Weights of a small transformer language model: 10 layers, 11728 steps.
Each number is 128 + 32 x the weight over its row's rms, rounded and kept within 0 to 255. Layers, rows and columns count from 0. Numbers have three digits each. The size before them is the row's rms in percent of the matrix's.

# up: layer 6 MLP up, 768x192, rms 0.0859, rows 223-402, columns 160-191
# down: layer 6 MLP down (transposed), 768x192, rms 0.256, rows 223-402, columns 160-191
up223 095:126111121113137151151092162134118129146155143154158111111116191111158156132140104154166125106102
down223 095:187157131146123135098163120120146146150073076128140117088113100187120085090122126125133116124015
up224 107:102092136148099134128179168145046126128068199149120103152218137140107107132164120130195159121116
down224 107:149153094087125177081135122142134174113109122099094137110106187146136141099108135141129139177138
up225 104:149101136146085172135146170177095157118167123116094157155124108126078108209165100131150118127108
down225 100:128154129083110067144119161150140099078148124125156198173211175133118063209144098116130113157128
up226 094:090195157141131148191091121132153153098111137128049129136149139068144123126125135112106116136081
down226 096:193133100146155097114111136148145080164160146122140098128141118114074111136174131158182151109101
up227 095:149138085135131108128078105121125116169108172101142153141152121146097186148105186197118104063147
down227 100:126110141106143112101126085156156162166161101112151074131095118116074163030095105143151197162053
up228 105:130166089089041025106108137097102135147086157088088140111122078151115107179154127131115114151158
down228 105:119137079156195071156055151150095115116184121119150091101131185124087171157170100152121146134098
up229 106:161083109179136097112131148127176113169130084159114080086055113077129101099121172131087104112171
down229 109:094092073156086171124118102096143113130103139099120116180123134082119166158118141157115129125141
up230 117:079131151100066136110101090176127111202098132146197103140141152144146153073172136091124107106123
down230 118:141101199157110136110118162163125115146175164144121136173114094145112071155143083165147102134114
up231 104:160125186112158123161169127122101097091112104120169107125182107169097134129093134156047109107097
down231 097:090147113146086099136073127135086143070125152103163157149126106186091144094096133115157066143159
up232 087:112136100131057131115111137132118149124140124134082069105092088059191118064125159129169139117134
down232 091:152136126127140146084139129216146150110084130141117159170193201137123167164090153096151121161090
up233 104:133134177157100169067175142121177192192094143166141117126090121187144157127193123111133152134092
down233 090:123158144120157145155075179143124125121159198072116116153157123093096107078102155120138155078156
up234 088:118099086230127146162133123079123146124118119135096098080089079092114116147118209178129089172113
down234 085:183212153073142148131059159140158067131183156115112165107126187109139097121101072137129158120104
up235 104:112210194115123121149131162058117096105109136122120161206211121093128163100152163161145116096158
down235 101:158138073121146149146094118133154148154087104115127181124140150155086140106093089125112168140207
up236 090:153069130145086079124120070163127188130100129192096143095116153144164162123077134147096156141077
down236 089:139156145091157174176172163134097084152113143094130117126111113143134175112206086089101146088166
up237 097:140133159118067145160094092091101105079091157061117091140195165151149099102148127204128164118203
down237 094:108125085149113089124117136145147127157147094136114154060066096165134122137171119120141119132152
up238 100:149149115073094143191177122162159150095134060128113117104148068119128103092140150133091124111137
down238 104:125153170148110147086115160159166090117121140073136150099132146091146131154112114152161093132128
up239 092:142138159169133099128132085133106098178153152150124129094166115086155158155185125162121103180155
down239 088:090101101107115170157121147102082121138162136129126105147059082153149155065090137134110126130057
up240 105:121195136086127110127196148131155130137123116124103133166141143092160132157137150127000075092077
down240 120:086125151134113140120134090083110120171144129154121123106132178125116137145089167065110145111118
up241 091:162090127159101114103195155099114146166116119146150064145179117140153103110171152161089102131129
down241 097:169173094109065152114127154185131103109148142108146163138137171147137089038133080107161150155122
up242 101:131135081153118153174192132096072105087150160122102101180154108097099093126092222180163075200145
down242 100:140160139153092138086151133150167165132150164137124152121106182133121138131099106100103136111071
up243 093:129085145173175095093165121046144225165169139081147149117111131116196050180117092186129085147134
down243 099:075158179101128182169111073110097025102147156126151191122162113072169150105135141125109122122132
up244 088:137125081155120146187096104117159130127168118166130111117148180115127122131087140126120126167151
down244 085:121134156149124100104078151137129123114089123109116178125131115150056174130144126116135120132110
up245 115:116125143094135137136087059122179127130094113140078092141106124143071127131149151082129133151138
down245 104:087079152111150121162069152132136118147181166136126153128106125149161088115115096118181117135143
up246 092:099138052109162141159145090105189056117120169132160160109138131109188142123077101127184114149111
down246 098:177090146182056176128159101158181136101142131144120093111155149152103148174086165108114096119142
up247 102:161142167086168084138097133154151063167122125089169102132174090163127095173102147121127167083151
down247 114:148130143149129210088064164081145144105082045085168135091154168109143142096148130143160127183096
up248 107:188081147112088113139147146087175111129143189158121118155139142066114131105141157103155085155104
down248 101:086087052181110131118148116119134126101114119161102136181139111111120211149072145171109086110145
up249 103:153148119112152154127118105122128096124191153090139157229150136112118072081134163148129149171120
down249 102:148121086191102182114165136196115124110087151150080141130100151096131144155049116126102151160106
up250 116:127158107108122110117105107136118154133062159157139124076148169068178149124189106074094131106143
down250 108:157171160126159043123106149155160115112164120114217115098156163077108163111140157137114107080119
up251 101:129142125126106106136111081147114181164102133129154125103099131132091135095129104144059094119093
down251 109:204140147114131132166115095145127150143104109111118146086127140061069071107105223160103126147178
up252 093:134114159096099098137149155143135130117082123115192150064171121092103082164069196104127124088100
down252 097:073131105155149094046127107112128138199129169122113120095177161126136156118126108125127123152153
up253 093:231090128119136136143126107110119104160136172095141071075108148141104158183154129124095125074178
down253 097:146120156125130123154092122198098132127105051120112094122116103125188128183138118149082113146121
up254 105:108138125154145122118166103133113163193181152135105101149110042099201114103105154107074134161168
down254 105:133182116154188131119096151164161122123099148108119098193147108147123164124119178127140169122132
up255 091:110110115117172143129081170147180093102138120093126143076194149148163171098139123173155113114117
down255 088:133178153134136100099106110155124135167105159160088106136157165127133126160151125114135162102164
up256 097:087158130089161132079170089155083127129160128163196107146150155132132152108146113153106127119126
down256 088:160133136172136124092161110140098078119144128155094142094094174096101157139081125107128117137191
up257 104:178093142111104137123216161140057121162165121161137172124112142092126204136086102064117131167059
down257 096:144151103153094120054058146126159140128081099109133141093131136155182154069147178106115109094101
up258 097:128114097115154142072117145188125132153094122164130120071128178095150181149111159031189149084173
down258 095:188084123108069090121153122098123089169151077142116104140158107109108075110160214173081153143091
up259 095:145030082102140102122144177103133175154103132174162104081085145112085132143102110133109096157095
down259 097:178199169166158133120128065129094105170135105117079120120183122111149128110161123141090133088121
up260 107:093090119139055051100118174115129142163135135111132137168075131120195096125111126157197131159147
down260 109:118127107167125103124057117122175113139160156086194139143128182078108111130074133097072111161217
up261 084:123151100169141121108125147095107115143103138166150142102135107166150173141102134147139187136098
down261 078:116142123077116171144096154102169197060123094052110116191089155178165145140182115184114173149167
up262 085:159146116209088133137156067128155169163150116181111122152109152149134167117027064161108158121073
down262 086:101150129080164115158157171152147117138108151124157116108125107133121143124139158106113176123111
up263 123:079094100107146087087129082097130091135126176099121118193153107088111141151162102106111129162147
down263 109:124119161135145094139152155136148086127101166083083097142157098129136067072154165092171177102130
up264 105:114103128109123185097094133135150114110128151123181068142141125146137068187099143125084085096112
down264 118:089077123077175118118124156107153130110143121146113140109151113139115103143124087152139166096144
up265 119:086060118117082170131136179132131130127160136143169130145111155158164167121082163136105158106146
down265 124:108140130151148127116106147173125212127115172094154077160145163109172112124151131159119135135154
up266 107:118170134089157084138079157150115152084136183147139205155112174097175108142103144158150123109074
down266 103:191066156065120122124186109109069172150105089134135149099119159077147070118203143129134092144092
up267 102:115147151160131079145038125140105083101116072131131100097122099123157154145132110132184087166129
down267 098:146129125174160107162209122113138157168092134135157118152084125198117111126172132092113143121175
up268 091:140145159128105120131091059105189152157101155130187122144148139145059117176134098088122186119129
down268 093:138180101194200146195165123115088129114069131138133117094158061102084098141111105106129157044143
up269 100:112142180135111112100133139107137169121171136189165092087094076132127153119145103145092159097110
down269 096:128159100123079147128111065186111055074132138068103177137109108213086147140135092150176136118134
up270 124:103141167139121110143136112077112090102126149074079165159131095103092101158052131125124124140090
down270 123:127149157179126145156158129060139126104088188110099180160138149116122149074056172157135119152183
up271 095:087087116146143126139108144136092102167174122160073168139114110118172226143063088139088108091085
down271 097:039077167104102117081085104132162113110149117143198162158148130091121134141149137104203062145157
up272 102:132126117128105190121078091151124143146097134160167129151147114098136094160107121064121171083163
down272 105:116134115186060107103160132137076113135133087107103092077096095135123053143098133182097133173094
up273 095:115090111120125117131100171117147081130122134152101062124143099118151153055105186116164053135053
down273 090:160130145052186120098090164144118140025142128179107162095145115227109183113133127070087152119170
up274 092:156093109064145129129156116182147143110134101142115100105166131139091120189150141150181119121098
down274 095:158183136159137154137070118094119132119098134135139111123083091110137112110121149154191064150174
up275 090:043082167140124122054117110177136117129182149177126074125107139181153086113135167113132100098128
down275 087:202104115144147151130097147049179165156135135136089159134137113097119137120135101162121101126123
up276 103:149103187173144115092113127138146147125144166116093126153132126089147114113133079132095108054107
down276 096:165177062132170069125161139138147099127157129176154086148183140031134166116167209123148058110203
up277 098:138050089075111125118134116110146148078127158156090157068151092107161126127057127115128155157143
down277 103:124190126185165129160098149140109083181132151091109139199151132143132109092193137093152120064121
up278 107:123071128042125136124149155089116139143135145143131107140103042079044131069106173123152056077124
down278 100:108181153178107150142130086160122095093221135167074076128121159144109190118140131081093145081110
up279 100:111127126115135165124131133121179128124107097159170096149049126112129132121160133147118128142161
down279 095:125139126108142101179178097181128141099107110151077120139125132132123108147165127081130121123167
up280 093:121142131100146166135144119120116113231117118065150079142096130153134132152067096083118148089118
down280 096:124081109158174122081131096090122084086163100175066162110181125102156174086133107143171122121172
up281 100:122120094113142139139121124153094162187163135148082138117133081172184106090152158133108149176135
down281 100:088182113145147125134196117133072230146160123112155130108141109111102113138091161069108127141113
up282 104:124150139154097131136152175180130124133136127102110165157112105128134119157137142154128114189127
down282 109:133166072159140088186066179187149182098137076116162108091089157191138103163118094155155155188162
up283 094:139163100111139159145121089160109130174099138123110153160093135079117094110083132118125111111131
down283 103:175150116160159142097127132182099135111121192169130083153080100134130089122131118109160152114140
up284 104:148082179135139137110131119133102156146175081129096116089147134110184147159116145121161079059089
down284 105:110107075101116108119146153168177141129117132116143189150126097128153027167121145111118162189086
up285 110:115172122096163167177154172080167144085183070152092098166157131067075154136132128119144194105134
down285 114:130149139189117100123147166193158114119112131089122132133171126104096077075086108147137138164119
up286 106:153150102113113163149094139113091049186114214158089182121142130103188157071113107109107086170150
down286 108:190090168142073107131187154179126104154156074181133139132145136111148148119163130111166124135164
up287 103:147114127076176126121163108160110096121115116080107211125132126065082166153097158108168137137074
down287 105:147069091148135090076143166123136160101108155110194133142126163168123076140031102117095146142154
up288 097:109132167186106156136148136131117113127140125083175154107058080177124100105097139145133136129085
down288 101:170151088099159183135040116126135125145099124079110154138144161167151114126096106116103199136114
up289 095:126165148165089090079122120187100136135170104188137098131205153092122139127117146130111089123091
down289 090:110054156076146144142158105103161175150126187139134122088067111119155082075087137162131148141108
up290 128:159171128116129087111131121136136112143194104077174138103161090106191050166171127111132126101051
down290 126:112185153120127194203123090077171165154077169152145088130147123122135086096135077124169159108129
up291 087:089079078109134076139168131111067130148143160175107089128158119135171126123173074166122150130070
down291 082:189167080148152093139113167162095140066110149099078190093092135175105124140115127110099093112184
up292 101:171136117104138118141119098139105136125126061095197176090122147130183120182113077125104170120138
down292 109:172091100079101103143117116157110064147128123172163130133173101104116121100110175106143140151116
up293 107:059103125126165071155171089094140088115109165147175102095106089133142130150105172104163112154126
down293 093:154138098170139150108164141157063084134126150096088064141131130129063126092132110096129188154116
up294 094:123123160127122078143133135126110150137131119085108167085097104155091173164103095123155114099126
down294 106:187126098147118117151165134249121163145169122110098070133122167101117102095143145115143117130119
up295 105:152131095109079109188171133131179099108106161080139120113142119111133155125143129105174174105111
down295 110:166141116141091142072115111166128098142156094019139138072107161161176172148113071115119141074136
up296 105:138133140155131135197142133118098116118110179107178153122099161091157090190107158124095156104137
down296 108:065070094112105144084147092113103184080134108109120144153100115140103132109125115138167147102095
up297 104:085132170134103105157124144082219129131070164083173178136120132145154185122111087135136155147098
down297 099:098160122161118099169169109125125141180105106103092066113191116121123077200112114092157145139133
up298 101:115166132106122115126093117126122134061152108101149136120177029083105108186146171117153159117162
down298 104:130146091085123082189138120084203085153110127187146126048165158140050178174126145142121150087130
up299 082:077134153142084137093160171156083065135121106200159209191113093145178142139111127166073183100165
down299 071:146124111130085095110140144142119125135140123074061146113090156104138091153116131118128137129126
up300 106:124104141143183128159067184137173160139140123170111140123142105107172122187123155105133116098049
down300 116:112156091105152064140098112154100141144168074152057121103159152129101090131110131075087144186140
up301 091:160098092154095125103071093141138109183182094118168136118189118149104179157123115113142189108142
down301 097:136167134177138173133164131136171147095031164106064115170114111159113117068136141114067108153148
up302 099:159162151111142080117123149121105100152134149095183133106059116145149151115108142097154137125155
down302 091:106093171095088183129191122104135197134145104124158208100172115091167101153145160171101130098137
up303 098:108171092158119189136109190123182092080198112148114109138126097116160106133141070131140130126100
down303 094:127122132062188160165143157089082111157105119140116176087089128134092153134080179132097117103119
up304 098:144147111153102183126136144129155205144144153122140131111175157107162149088069075134160177148093
down304 102:135124060137122130127183156137144088195102160131084160129119198136089138051079084130162112178114
up305 097:140109103157130096140112077086161073160162072115214171147174122140160129159096118117101137091134
down305 108:146085084141108118148122145127203157162136076103076068101080127172101122103147139092138141112173
up306 096:108104166139102133116131161191169137120131066139152169157151089129087141084148067109127192075109
down306 098:202194068142148118071102145146093143105130089150169191141153126089117064099123233166148151160113
up307 103:102072152157106173092161138151161142128115167170104093137083104108070139143136080154181103164171
down307 095:130130107148113142085094106135160079116128127188205218123174113168154107122149187130175115083083
up308 105:107120114121196168140088150128169143084121138094066178134119125063132084181116137178145087062176
down308 109:151153166111129163151107161112114144132117117076107097155180123066125115147163047111109195113193
up309 117:204181133137166129154185064175153138115084138164157094092193130085139140209116098174124136182129
down309 110:172162184182102157158129125156210098119194084099139101125124147062147113167142139108092109085151
up310 099:106119104131103149118035093073060081085122188113149116171157110118129149181043210187167125131120
down310 099:169125146118096167089155086155116113153096095145102184129200118136150140078104130106172162151142
up311 094:115110123071063171092043142148134176109124071115084135166128116181174147187117075134151138123125
down311 091:133106081121153137128125121149145097148096121129133185111086045128128136032143138090107095159129
up312 096:131099142117161139165116137175133107169145164132189147137112073112167011081137068123122128184175
down312 090:111096126128167084114151110058177101106129140135152105061158125148202029160122139142104155103113
up313 089:119134171141099085177117119145167159132149127147178128184099111191139183095162114096131104105121
down313 097:145138130116138159118154136130053137102142095099086159146182134153136139157108088185153115160120
up314 103:143028089085127168180105142100152096174099155131125133159096125112152113120128169152120094140147
down314 103:145108171122111115073088114129157127187128085109126122113150171144172109136139148136165146125132
up315 104:141123051145114129135081108159128064138079126065086101159077128067160173177174180157159123073143
down315 095:119133160169174113121111111137074145087056097075105101128133093135175161142074142140110102135124
up316 122:131148100138100189145068112128119106112199154109096166136107134122181098125126084141155080135156
down316 126:158139159137133099122094178129107123125112172118111099119143168137188162124081072132119162121128
up317 104:148130139083116175104169153118113123111169105113136136113129135144162131169152122146119070144156
down317 109:147141126127159167146129118155104171177128115148081075144124136115134105137130126116098176134115
up318 096:160109145115103166132131179193109131154129142119164106123126114129144134121148147138125081094167
down318 091:109113093107137048100145098143183151123124109172167131142076145112070188158114164084095141179170
up319 115:075181069122166131112155120124131117115141133072134121128075106129148187158140125155123121115110
down319 128:143106133093121059094094125124158143182083105124152129131126158071151138127114084159112126156131
up320 098:136093098124089095133119134095191137153143104141132102146161166095126148146181161084170124130133
down320 097:115106135124174133093137134171117148132121131126087106083124081155168147077094111114123134135113
up321 102:123097053135109126151136133046132158118174160132121144104107125098146148140143096103148122096101
down321 113:082067144150134156150093152177148131094107162138099138138162108186185066093079228134113131145065
up322 095:103092118087103128153181098138156156174102141171127101100138090068118102202075156067166150153125
down322 110:106141171147142139096137135105110146064160083096111177149129159148106122154087123145091103149110
up323 100:094192156144059143122108144158106148168123120094175157084092179127102141180163141143171130162120
down323 106:238148171086138124104100187133126171142109121109088118145181126145142209102153104152144135151152
up324 093:131185114126138114133161146161151133174168109157137127151187125105176124058137144126144111061195
down324 107:140126144117175107087139094116157133208141121122098156104120113190090107114134143102147118109128
up325 092:139114112095164089154132084151175112140096087113131135153110154187159138134087115145171137141174
down325 084:110154128125153131077194144117109129178107149170164108125154116116107144097113221115105160125135
up326 096:099154046113161119124147070156189121100134123115128091065118050161100141130074138155098132187131
down326 092:125161121148105106104157073149105108150122067131104103163117136113172150106200110140092163115168
up327 094:164179147137166175100082120117080095157142108119138113120114141091147142161157101106122171118149
down327 087:103104079116156118163185139128178138082116113098142118135152132140145129124111189120153080099167
up328 096:137103152138118138206093128166109121150106112146099127167108145143136135084138134169214150132125
down328 093:136154100130149090128128092106138084148123140136206164057093153107127059121083140104066161151167
up329 101:126116123129135087080125096133101098098145192103128091117132200088130120104125067091149164190065
down329 095:103100130134132165135148112123105112136117076122104095056109154196109104141142104120189159189143
up330 097:108146122182132137113136091106199147140079124141176140121204144111133113099154145160165108141112
down330 099:116154118088149164134184138060123147126094129116079139131165154130117073137130085141089110159137
up331 102:114180131107182104112079242156140114181113134111162159096106181145101124152101129178102106146118
down331 109:148059095133134155157203041100100175128116125131136086143093101148135087114135120051123131137123
up332 101:102082132134133126115135149151119135151134104159106123191185157125170134127170098140089107118121
down332 091:191180131101083157116147087123142150124054194098108134090070112132094202094105129134143133085132
up333 114:061096131172177063113151112098155131078176136102129153140078100095102092137083136113168163135084
down333 101:159124126157107146107091114138124055098160104071127102160080151066082179118155163155127169146150
up334 100:118072161118109135116101142151084115193126138210103106130154174169091133145167153128125100105126
down334 089:161133108135140098193239146066159096133083178123135122146116121115158102087158129093116112129115
up335 082:101145130188089038105140119126154117088132131143129129108105093149131087092109110130139148076086
down335 084:158082097143132143173170155067132157115118050127105118100078148074110133153143118135143152152187
up336 090:072127132150097163152089200081134159123093150158104096115137151115087104179208152171129153143062
down336 103:165203160111158087145152136164166152105114139069131123120125173133085114107074124042139108145090
up337 085:163110107096069113056161143143110123114159168115104090141147119093182084123156107125168139142089
down337 087:136152190184103119149130110146102058142109144135105158122169124124145164149150155122124124084158
up338 090:119085139159131113146134125145152107117162099156085116081158085080142146119166094094049160141124
down338 098:132153153114140122156077093128091121153107125174130135108142114177062149111103134099104074073097
up339 098:147129124085026140188121152123122121131097111136119064118137069147103151163126110175115124124145
down339 097:122117091181088170129098155123131095070168146182192140145170183135098148147148132073148175126137
up340 095:182090146056127144124107155180131127141167077177158131078097154120142097126179087135128164112124
down340 107:158123084177189120153125103135175183110109148118113130106105139195132106118104117132117056129119
up341 105:104119114131129164111123143125152141187140087122086163111141122138126118107103172110123085169148
down341 105:158103096184097145112177128097146171090096121116079142113119134117088120136088097071118102148179
up342 111:087149147130130139094190132144118115173104124149169194153094164134135065099164122123152113122140
down342 110:092115128078160106196177127156128107163106128112150111141138107076131161087131140154097099155091
up343 093:123126113143087159134199126152100090068123104064106172135154098081170085161120104162104080150144
down343 096:086152076142121190132076118125159147152115083160165101086141122119164165109158138155111142126132
up344 117:111111146109152122081156156174061066134159106093147089166141130140146160104111166197102090116113
down344 116:103073165152146179052122146109148153111186107112118143178136156095137151106150116100066204088067
up345 108:123172093093136081106152151121132126133114179177164081100126103092121152046126096239105139108123
down345 110:108073107136078148112109150113133120199172102155167107104101120119126164158078181159196127168131
up346 105:143118183106107129080126127122116105140104165132169063194142189067077143100110163128114119142142
down346 105:141134115131166153115146143153147161120084124149100090118133132151191169111195135143075196044098
up347 106:150095114124148105117165108134107120077098154192123121163093122083073149146089162131048144127144
down347 098:155132190101120132157182139155103104071163133171098085076109129149140145117174172155091230078169
up348 085:069103118102118076186159118149114093202116125144141139116076143128156088133123152133164168096130
down348 080:142131129102105080157105177142173161069128141135084145106066180158094163165131139110114127123132
up349 093:109069073128162109106156120174126201179105113072064165083142162121120129140090132163099116148126
down349 099:127153180093143146125101105071095075095108120121168107144114103158104124160165103073119133115107
up350 094:093108135168086147149129147096087047182097129150104112153170075118137129129131188147110110056144
down350 086:169145119101087107123139097107146116183123174148161170131133106168107095130120152088169172157093
up351 097:105155086107165172149134115121127149159124059096090111152136098160085163157103150151128112185088
down351 103:133150129162155214130129131096133124100184115148179119140127142094167110158125110088110068108103
up352 093:130169144134124093125115164136135170167111149085148129143179133117127184093156096096135123174161
down352 099:197156145089113088129119049220103116111133158117190083071097112118118149143144134153160160092071
up353 107:111120145117084117165113133156149146138159088158096067083105093177170146116100142069148147126134
down353 110:111154222072102131145156195104082166094098072112147076100189135112099116139081112116090128214144
up354 096:140097151143114180092129162091123123108146189137166147090131134088124074149082133101069134165181
down354 109:108132038151143126155127127166156194115106137198132095123126104119109141148139180166194122116099
up355 101:168151095159128107116122147143159126217145096090079060091143087108100090127184096121139194137140
down355 100:169145186144091126101093051105115123097138112116129125102134101161141106163141069164147135184098
up356 095:090146151124153119137119139201143100155052098143136117097142153034130137091177187146092120075127
down356 100:164128115154130095148154147066128185133166169112117119174120155178085146127118070100098107179138
up357 104:121140122110146126069128137110178113092142144133199130150170161140175146114143124082107141126128
down357 103:141165062154099118147104153099184160162120135209117157131089092089128175112173140126124093149114
up358 107:152176145161123084107132152088132157172107128139161135131137172094091113094085120086159157147093
down358 111:139115122122115159102178124083120158137157129136136097149076156153075134171180117122056127146114
up359 121:113155167177112074087099087082180070103138110209093149139101134098122122167144155117053125107142
down359 120:152079177082153125147134068124091060141140114147104102135133086162101074129172135117132180093140
up360 116:135101101106118194118098150099112096206099175162129121181097128077132132100096118142136058146124
down360 115:154121133142107113132055123132164086094087051139165152098127183155126240104154136172121176125119
up361 097:089135196104165148110125106153124168159154188117130125127138131188156173138132135155151130179176
down361 101:187153134071123118171197110169162128080160145139099130116145149155154087183135116171097161090165
up362 100:101134106144176113128057201119138126143126107140119114124130134123101090112121118169064130176132
down362 104:088125113162177172075108085175129181122126135138099095117126115169126127131126160085043160077123
up363 098:101184147101116147171178134159077158124123215165115117086109213170152093087130121157139117158177
down363 101:160080123188098122133121140138200136176132124146110157121141145120098085186179113091185114114157
up364 110:116127115103106128124127095139072128132138093191151138081129169098151116097121120111130096144121
down364 110:066172104153090090138132111114087143135121140115106176179130130089152098116145136126193093167059
up365 113:164090139103180141140151099090055182165127082154157121095155117133144150152131124117169172143154
down365 118:117115170148121091095170092118160172150142139134111084106122155043150082061171187140119097126163
up366 095:144136172116131123184130110175120104147219140088149145111122155082146150178132098123147105189103
down366 088:106149116113157130197174100099139123097129122148163096142106120117154103170170177132166125033187
up367 102:148151122093121104159085072137175089130126157150132114076108125112147105098092144148132152179093
down367 098:102121194127166124144111154095154164178102139158088124119102156176126116190084094137082172118146
up368 085:145130083203107167118146104096123126096085161152129137068092159152120054150119164096184136077129
down368 078:110082125092114136118116125111106164120157145104130102124115149168141199153179136082142137084150
up369 106:052141115107179181142187156102107074126152146117136125165123177181088119097151120131110111122136
down369 111:134187161160153109090149174141128127120160160107129122134137116180128136127147086114076220148194
up370 100:094132053105163134120125155119141144149139099118166050143138157139109101150175145099114125144200
down370 096:155113125140181102096103106150133133126175119148152090154149178114135128170143117061144127119101
up371 114:137122103129130102199142139164142194161101100128163129128095068156112144164134146137127087151146
down371 106:088181114139144113110123156102133122166096106116144115157145120141098142174155131077088131147091
up372 103:203120166178137191096147074121173148145161116118082116101041131161116130167185089145099139093067
down372 096:097163063081124170169152132107118139060068118156130079168147128133107134141097101160186186126138
up373 101:151177135145143145167099150141126168093103142176150135092144184117152119139118030084132143121138
down373 098:124148156154114136128228077180116113138149136126119195115133120158106086146190156136138100153122
up374 083:141118114182159127144152124121134153123147099114171152104169131103143131179145064132090114165152
down374 085:143133113148060077115131168125163149132121179072145101150113147149172066180145163100161065181117
up375 099:134094047099118190080118175109191106202105107144159102167132107132109177071118194160118111177107
down375 093:109126189119103172137164132126129133099142137176152150096119140175102142109126109077099101105041
up376 099:163122075150143074167146107089197117121147124111064116177136098122148095134110120139179057135153
down376 092:103136144121124111109085118159136148110102152113060122145189147107124107138116133128189106088206
up377 104:081165107113127131119093143092093145193126145142165154092184149134097150150120083105119136134116
down377 103:119127131111098143088152168144064131171144157126103194103117143109094141162126129091189120161141
up378 093:146136178124187087112147143070130128122210106144117133076135149117139165141145152096073135121127
down378 095:139200106112146137140080101138101151089042158121111096160146100132098166140113139167167116088137
up379 104:146132119124106118103143106107087159159144114143092152132093105131107125125176177178091103124091
down379 094:130145108165078152221104152194130091141110184067162152177160122113139049154141102183140136159103
up380 102:110090117133125133075095132145127123152142144125107142149167123109062126153124195045136124145195
down380 098:070116123112154095173108113087166134135109110075171095105178148135082131170148147171129121134144
up381 104:057141121119155102130131128116111116140161154086176156117056151099127158144135093070159149141136
down381 102:131140125164112142160153191177114133094094185097110164177086045102130110125148197120100134139080
up382 109:170089148136165116122163110088163113127105109147151166084098196123096132119112134146095102140101
down382 112:149164135116111124162089184105104127084103111083149153125062144196102117138119183110121102125112
up383 100:119133147127133036101137103173114140222116130070086120116096131132173157138082110132118059084120
down383 098:127084084115099138131128136111118097064103136150112098142121126094124105079129157091118153125093
up384 080:089079151179125163132160147095105100093157157069074129103134119160164147094133106102138082106159
down384 077:151117093124219102177092146115165157103106131148131113151144184099136133104106183160118111182074
up385 103:092136134118158130084126121099084116164101130131085112107115171090155140101100118158120080129133
down385 112:142146087103111121162100160133117165144148144130068136106101104156145110127190062133171111098078
up386 102:113184140115097159094136122075144126148133132069135083137140093130148162163143050123182144132141
down386 099:115077100109180084171104144165151144129087166130134154153179097127152149151091147086132130137106
up387 089:098055065148138113124125138121086119164121129196135101096135128078131092140127168080117107144196
down387 094:173191172093113129133068130131156085127115131051167181124154129115144121117082133180113155127147
up388 089:138119117139127189136155167138101089171142129183138188097128075108097081098161154168149094119158
down388 082:091143139090124095169118155113108140103136179072102154118080123174151100195074134111097112136146
up389 097:164130115077146094132124145114077067121143139127081118092149095188115182130134114168100082187174
down389 091:120075134138133169132082107112106096086119124131178128123137124148123121140139141080105116120168
up390 105:077108209159187152109138132085076065081157123157144101154090099109131147070154129098157133045148
down390 106:098131105109158144190118108148089105142163156128140154142107132124146110125045110094118176133198
up391 106:162096112147142072121125157126202082126166122163127142119109130081172095146046145172112152134136
down391 112:191145138144145160134133143128184093131190185082115153128137091117095121135110152146145088153087
up392 102:124088154106142156126137171169133122112127141112083140164123114118118119102174080102094108139145
down392 104:132174086139138132146141178093124129172123093198166093135128118154115111133088128154146102124114
up393 105:119137162134081152119184126113109099173153074076152095091093054143157152137123121137146102163101
down393 101:093144106130130163155116107114104099125108161083078167130181115123129108140099132094115137147114
up394 100:075139089094191099092156151077106150111158083115165154143107126105097101114176124111160097163110
down394 105:119128140161187107137134119166091199122098120115131079120133126120117163134123173093181160111136
up395 108:126153160093174111180171145156103094109173149129145126068129146120136117086066105144061178140126
down395 104:158152099092145100139127104127115202123156112151134152071147088128132142180140058144139092164080
up396 103:102181093082160153097139104173060077127093135095152159164138125165201076131068119164082109158057
down396 090:096087154167082115169169158087105141125110112113104115149190086127070139178185143091154125090149
up397 091:103107159135112108108150126109101115090186153046093224129166117135129151162157151113229073168139
down397 085:076176070082150186183161095134132145098135149156122124113132124086144134155114184148107132108116
up398 099:132065103070128097090224091041189125222176163111128174164191141122155150146175161130095095115156
down398 116:082136174119149112138161082183122202128089199132124125132045173143147120141064165084111073160130
up399 096:112103175083127083191149102104101126114071115058108135131118176132118172096096095141156138162114
down399 111:126076139137110154159107069190103145111166091145113127101141147091163127131085135073105118151093
up400 103:171137150036068149134121101118128065132155151117151139139153106076138182135139083167110164064126
down400 105:116138117108145127035144190144174106158109169145141124094102111147127088092071191116147155131157
up401 109:128130110151113150122166140172137097173157142156136191149143207075134140149112126175127076143133
down401 099:117149150139155080109113116172081162133115110097100125103128121118076115079118112117166121190133
up402 095:110105171144179098118063138117145130106146135171132096225127087108058133180127137139115128143083
down402 101:129115108027198153149126097105100130114109079140106171122126062158130142136134186139139114077130